From a checkpoint of a small transformer trained on Wikipedia: untied embeddings, a variant of Adam for these matrices.
Each number is 128 + 24 x the weight over its row's rms, rounded and kept within 0 to 255. Layers, rows and columns count from 0. The size above them is the row's rms in percent of the matrix's.

# layer 8 MLP up, 512x320, rms 0.0458, rows 164-180, columns 256-319
size [ 97 101  96 106  97 102 108  96  97  88 100 102 101 103 102 107  93]
[[ 82 178  60 143 138  85 138 154 106 101 121 123 158 177 103 140  89 107 118  76 101 147 147 118 114 133  80  94  96 126 133 129 151 130 121 102 145  95 125 105 134 141 143 106 101 130 152  93 142  79 154  94  93 135 151 149 115  95 126 125 177 108 156 140]
 [116 163 135 140 155 144 122 172 133 103  96 105 164 120 130 106 146 152 137 155 180 107  88 114 161 134 133 128 116 146 172 138 128 110 151 123 129  97 145 112 162 137  83 151 158 121 105 138 130 162 131 159 157 132 156 174  85 135 120 126 169 141  92 155]
 [150 121 112 102 133  92 158 137 112 104 134 108 155 152 119 153 101  99  99 115 169 119 138 121 142 133 151 128 186 136  89 148 122 137 144 189 138  89 154 125 130 112 143  93 100 138  90 132  94  91 140 148 100 151 125 122 164 107 112 143  99 102 126 105]
 [110  94 157 155 133 136 163 145  85 141 126 102 102 131 109 131 142 132 117 153 129 140 158 117 125 137 145 115 113 105  75 110  81 173 140 185 150 106  95 169 116 125 170 123  97 160 112 117 123 118  92 106 104 133  88 131 103 122 125 104 116 129 154 120]
 [151 173 115 133 143 163 163 151 126  86 183 120 150 131  87  91  94 145  67 125 119 108 132 113 137 137 128  95 132 176 124 120 149 118 123 145 129 140 144 150 130 116 100 109 157 117 133  80 105 104  98 172 108 116 135 122 117 116 100 107 117  95 166 129]
 [174 129 135 149  93  77 145  82 134 103 129 120 107 100 135 123 121 132 136 174 135 105 149 120 143 148 122  93 113 104 136 147 135 151 116 176 121 148 148 155 123 100 199 120 111 107 136 135 106  74  78 120 106 120 118 133 125 159 160 105 127 139 127 136]
 [117 131 126 171 115 101 116 139 127 148 164 124 148 100 153 101 109 130 154 108  91 122 156 147 133 100 137 127 132 151 130 120  87 135  99 135 137 105 112 127 130 129 121  94  90 149 144 124 136 185 135  97 103 130 109 162 157  95 115 105 171 128 127 124]
 [155 121  97 126 125 165 130 130 130 133 138 143 155 122 105 132 116  75 186 125 103 148 130 142 120 115  91 140 112 133 131 154 185  99 179 114 118 128 155 144 135 104 101 132 131 109 150  97 155 151 155  98 114 106 107 157 102 101 152 102 185 132 120 183]
 [138 115  96 161 109 161 141 103  97 159 136 128 133 104 119 130 120 114 126  96 107 147 121 132 152 117 133 120 104 111 180 125 142 162 109 123 119 129 128 130 133  99 126 105 124  88 118  81 130  67 145 147 134  73 111 155 145  91 143 137 133 109 107 153]
 [105 118 162  89 122 111 126 106 123 141 130 126 111 157 170  80 135  80 127 166  35 133 102 135 119 124 119 118 109 110 114 142 132 124 154 116 142 160 132 162 141 155 119 149 132 138 144 120 147 152 148 125 102 156 134  91 136 153 125 142 138  82  83 135]
 [139 132 171 106 114 128 110 137 172 142 139 160 173 136 140 132 105 144 100 124 127 132 124 123 111 136 110 122  99 149 128 142 125 124 115 132 177 142 148 114 120 184 177 105  85 158 151 131 161 162 126 112 137 131 149 179 119 120 134 136  88  94 107 144]
 [147 158 104 163 186 135  87 147 131  99 102 139 136 152  90 117  63 166 115 139 121 136 149 148  90 132  90 135 105 143 132 123 138 122 141 139 121  97  86 131 117 156  82  73 166 123  97 112 157 153 119 136  94 105 125  75 152  97 143 139 101 141 119 134]
 [ 72 108 158 119 108  94 110 173  90 119 142 127 120 129 132 112 145 154 125 135 116 147 125 143 139 131 166 131 155 142 114 126 105  78 138 148 153 125 143 149 134 146  65 136 108 140 133 112  92 129 149 157 148 139 152 119 151 135 131  94 134 125 108 100]
 [141 136 147 149 138 136  88 144 196 136 132 123 158 166  99 117 101 149 163 153 169 138 142 126 121 150 126 139 144 125 130 106 131  97 110 161 138 139 137 157 160 135 117 168 134 135  73 118 134 137 139 110 144 160  84 115 130 108 134 152 109 118 148 108]
 [105 125 105  86 135 150  89 195 143  99 106 130 135 110 158 105 150 104 114 141  93 141 123 118 144 147 141  78 104 116 113 164  89 173 134 150 126  86 124 140 120 120 130 144 136 141 160 110  82 137 148 175 101 148 154 153 127 136 109 149  90 140 112 135]
 [118 134 167 125  92 158 129 136 123  49 100  80 125 161 189 151 161 108 116 153 104 105 125 149 117 114 148 109 102 163  85  98  82  91 147  99 134 146 119 132 123 109 108 115 135 100 139 132 134 102 144 141 122  68  92 134 165 157 139 118 114 126 124  96]
 [160 188 108 143 117 153 127 159 139 124 111 136  80  77 146 119 141 133 134 174 101 142 129 128 116 109 144  98 108 101 111 140 142 172  79 123 135 113 131 117 124 140 177 105 101  71 122 147  95 135 122 144 139 153 160 133 126 128 127 169 132 106 119 138]]
# layer 8 MLP down (transposed), 512x320, rms 0.0415, rows 164-179, columns 256-319
size [100 103  94 108  82 104 100  93 100  89  99 103 105 104 102 108]
[[178  73 147  91  87 152 137  89 136 125 120 148 157 148 165 139 145 142 158 146 141 164 121 119 101 100 127 132 190  96 134  87 134 136 116 153 104 167  97 134 126 161 147 162 130 109  96 121 122 145 121 124 141 128 127  90 101 142 136 119  96 146  99  89]
 [162 143 131 140  82 141 138  63 146 172 129 123  78 101 153 104 132  63  99  66 127 160 146 116 118 144 108 132 125 127  93 133 114 168 121 147 151 116 149 138 112 166 123  87 111  89 140 107 150  52 127 120 119 145 113  99 152  93 123 100 151 117 154 128]
 [185  96 167 111 144 132  78  98 138 152 148 143 112 163 165 111 119 115 139 147 108 137 155 139 116  99 145 153 111 104 138 121 130 117 125 118 126 125 121 106 128 147 147 127 103 147  80 126 142 142 166 119 141 130 133 134 144  99 115 142 146 178 129 149]
 [166 126 127 135 145 110 107 137 141 127  53 143 125 148 102 106 106 172 122 153  95 192 146 124 108  68 118 115 121 124 147 154  91 100 135 186 165 165  87 146 143 152 114 119 115 123 171 101  96 187 173 116  88 143 157 120 104 103 134 147 115 148 151 105]
 [128 116 134 159 139 147 178  98 117 150 143 125 159  83 151 119 141 151  58 138 130 123 108  92 115 127 104 125 146 121 153 114 156 168 149 140 116 118 168  88 160 116 123 123 107 100 150 170 140 126 107 133 120 145 128  89 157 113 128 136  65 117 121 136]
 [140 112 162 100 129 133 140 116 108  99 133 149 146 111  90 144 139 163 125 138 111  85 128 129  86 152 115 121 120 115  96 193 136  88 180 115  78 157 100 122 118 178  66 138 145  92 123 109 177 150 130 141 149 204  87 119 127 167 133 126 120 111 125 140]
 [137  92 123 110 133 147 174 148  85  81  98 118 125 144 121 153 145 135 130 127 133 140 107 144 106 167 100 116 123 103 103 133 161 127 171 114 109 128 132 123 151 100 168 175 165 118 109 134 132 130  83 160 151 156 129 120 106 115 141 134 129  89 100 145]
 [111 138 139 159  85 157 127 133 143 156 109 109 140 109 121 136 100 103 119 128 117 110 138 138 130 126 126 116 136 145 170 136 104 134 140 143 101 156 133 119 140 100 167  88 127 136 130 119 134  95 126 167 159  86 165 134 147 174 110 139 103 125 177 153]
 [121 124 202 137 122 161 116 120 139 133 164 146 135 142 115  91 109 169 134 123 109 158 150 145 145 122 154 131 157 120 114 110 124 100 138 125 157 150 137 174 126 124 130 148 121 111  95 131 130 191 120 130 131 170 139 125 100 121 122 121 149 168 110 129]
 [ 92  74 128 151 131 142 114 109 115 119 105 131 124  82 100 150 169 145  99 114 163 107 135 128 106 121 143 108  67 126 132 141 143 115  96 114 162 129 148  78 110 114 111 144 113 167 118 144 136 142 154 171 142 100 153 167 141 122 167 138 143 126 136  86]
 [150 132 129 117 133 143 117 159  84 138 134 119 133 104 170 170 129  88 157 111 156 127 106 139 144 119 132 122 114 143 132 174 123 102 125  97  69 127 140 108 141  94 129 120 117  87 125 142 117 111 141  95 107 128 103 132  99 129 125 135 115 152 134 157]
 [152 122 163 116 140  81 125 123 131 185 147 146 111 150 149 113 148 126 148 164 115 113 124 112 156 124 129 121 130 106  76 103 141 118 108 110  75 162 119 133 127  89 134 138 126 108  57  96 126 126 141 103 113 106 130  88 127  82 108  80 120 138 184 130]
 [145 145 101 129  86 126 181 107 114 154  66 108 123 120 142 177 127 110 145 144 123 106 109 121 127 120 104 105 100  86 112 101 124 121  83 132 145 129 139 112 139 144 161 121 153 110 101 124 162 139  84 114 107 115  81 104 114 155 126  96 139 104 149 167]
 [140 157  95 157 138  88 102 118 147 147 110 146 148 140 126 126 136 157 132 129 113 125 125 121 142  97 130 146 144 127 157  96  90 145 180 119 110 125 117 138 127 102 143 129 134 117 145 137 114 145 115 139 155 114 129 129 118 146 116 135 146 100 142 138]
 [162 146 139 125 118 157 133  87 121 141 109 121 164 147  98 145 161 161 130 140 105  99 111 132 116 108 140 156 144 119 165 181 151  94 145 144 148 131  88 128 138 140 175  92 120 142 139 114 136 143 157 112 173 108 118 127  97 133 109 109 107 107 124 168]
 [116 141 177 130 126 141 136 157 155 191 137 150  94 127 156 131 115 137 156 133 124 197 137 100 120 142 134 120 164 149 193 154 161 126  99 120 133 107 118 127 137 156  88  96  84 129 147 120 112 150 109 135  58 134 103  90 130 163 106  89 151 170 171 133]]
# layer 8 MLP gate, 512x320, rms 0.0452, rows 165-180, columns 256-319
size [106  95 108  92 100 111  89 101  84  99  99 104 101 104 106  95]
[[106 115  76  92 144 130  66 140 188  96 147 126 120 127 111 129 138 131 144 149  98 140  95  83 174 159 100 109 129 143 143 176 103 100  71 112 151 152 169  96 151 129 110 193 115 125 113 132 121 133 154  96 134 151 117 146 123 119  95 139 105 125 130 125]
 [151 153 132 123 106 139 151 133 130 128 138 132 127 106 149 106 106 123 129 144 156 167 125 114 133 170 131 103 144 180 139 112 117 151 113 137 147 169  97  98 147 115 140 167 127 155 138 117 131 160 125 148 127 131 130 119 139 126  81 125 144 101 104 131]
 [ 95 137 136  99 158 128  91 130 173  94 130 147 148 167 129  83 127 108  95 137  93 149 121 136 135 124 103 131 117 122 121 133 114 140 126  95 151 153 121 131 140 108 140 149 124  92  74 124 103 116 169 151 117 124  95 123 134 117 101 147 147 156 101 145]
 [124 151 138 122 166 123  96 131 188  80 152 139  90 148  85 145 117 129 159 101 159  87 157 132 111 152 153 145 155 135 123 133 136  86 121 119 110 155 119 159 139 124 136 154 149 136 118  65 145 108 152 137 125 125 145 102  97 111 154  81 150 115 149 135]
 [163 166 124 132 161 155 119  83 120 108 102 135 106 146 126 113 112 138 115 131 150 143 112 129 143 111 117 139 132 132 118  85 136  67 171 135 121 150 132 139 145 175 106  85 118 137 111  89 147 128  84 131 112 153 133 103 119 143 101 105  86 143 129 111]
 [120 111 156  98 117 134 121 132 102 146 105 128 152 118  99 132 146  95 101 108 133 158 105 131 139 174  95 125 139 162 102 159 134 136 133 109 126 148 125 123 140 100 147 127 151 125 104 148 150 165 138 129 192 152  92 145  89 103 134 128 126  90 102 123]
 [154 116 142 125 113 166  99 109 132 137 146 112 162 169 122 146 138  71 176 143 111 136 126 117 130 148 132 131 115 107 136 151 176 106 115 145 156 129 115 106 116 122 109 142 122 115 150  97 155 119 166  97 118 107  91 149  94 131 124 129 170 117 116 199]
 [131 162 144 137 111 147 125 155 187 124 128 135 122 125  95 140 122 108 153 104 170 105 127 108 138 146  84 152 120  94 116 135 108 142 124 153 130 136  83 161 139 116 102 150 149 146 148 130 151  97 128 120 111 123 123 112  76 118 116 118 122 111 127 111]
 [158 122 116 171 160 141 114  97 127 136  96 132 112 129 112 202 136 153 106 127 184 115 109 112 101 149 121 132 150 117 160 107 131 128  52 106 151 108 107 126 136 140 137 147  74  98 104 154 146 195 150 133 144 125 120 161 122 140 160 168  97 142 134 103]
 [134 156  90 156 161 114 150 179 123 157  92 165 136 114 131 137  79 108 171 149 148 101 104  94 156 105 148 168 159 135 160 128 140 165 124  95 141 142 103  96 151 107 145 138 112  82 129 166 125 121 123 129 138  93 113  95  84 160 131 167 127 114 143 175]
 [110 117 145 118 124  99 103 137 147 146 105 136 135 136 100 121 127 140 118 121 174 119 144 124 118 167 154 124 133 158 168 114 152 123  98 167 150 129 142 143 165 134  99 108 145 105 104  96  97 105 109 159 113 174 129 122 137 108  99 119 101  88 104 141]
 [151 142 121 144 145 146 151  98 147 128 135 116 109 120 117 151 139 150 145 125 131 118 139 106 104 136 141 155 101 166 102 125 119 133  99 125 103  96 142 166 104 163 146 130 142 121  96 153 119 137 122 105  67 127 159 105  98 152 151 141 118 141 101 139]
 [170 134 117 161 138 109 131 113 112 115 112 140 127 120 116 127 150 186 134 120 126 139 139 119 115 120 138 145 124 166 127 101 125 135 204 109 169 120 143 131 120 151 178 125 130 122 147 136 142 147 100 131 138  90 146 109 131 110 109  84 165  93 148  81]
 [132  93  91 145 139 126 115 179 157 112 114 143  99 102 124 157 173 102 132 122  91 128 140 101 154 133 118 101  99 149 163 102  95 122 142 135 130  84 140 140 106 154 109 135 122 117 119 195 114 117 138 142 127 174  92  95 168 138 104 146 127 154 139  91]
 [159 116 143 160 121  99  85 115  87 116  89 135 106 134 172 140 137  99 118 146 106 175  81 137 132 132 132 112 134 116 126 155 131 103 118 115 128 124 116 105 128 149 137 138  90 118 108 140 109 126 165 123 145 117  93 109 149 117 147 177 130 153  95 121]
 [147 137 102 123 137  96 132 127 100 104 148 126 158 110  95 129 141 161 125 120 153 206 124 106 169 170 134 137 154 134 105 108 189 143  92 124 115 135 130 108 152 132 140 138  93  95  94 144 152 102 104  88 147 131 144 120  97 157 137 135 148 140 131 131]]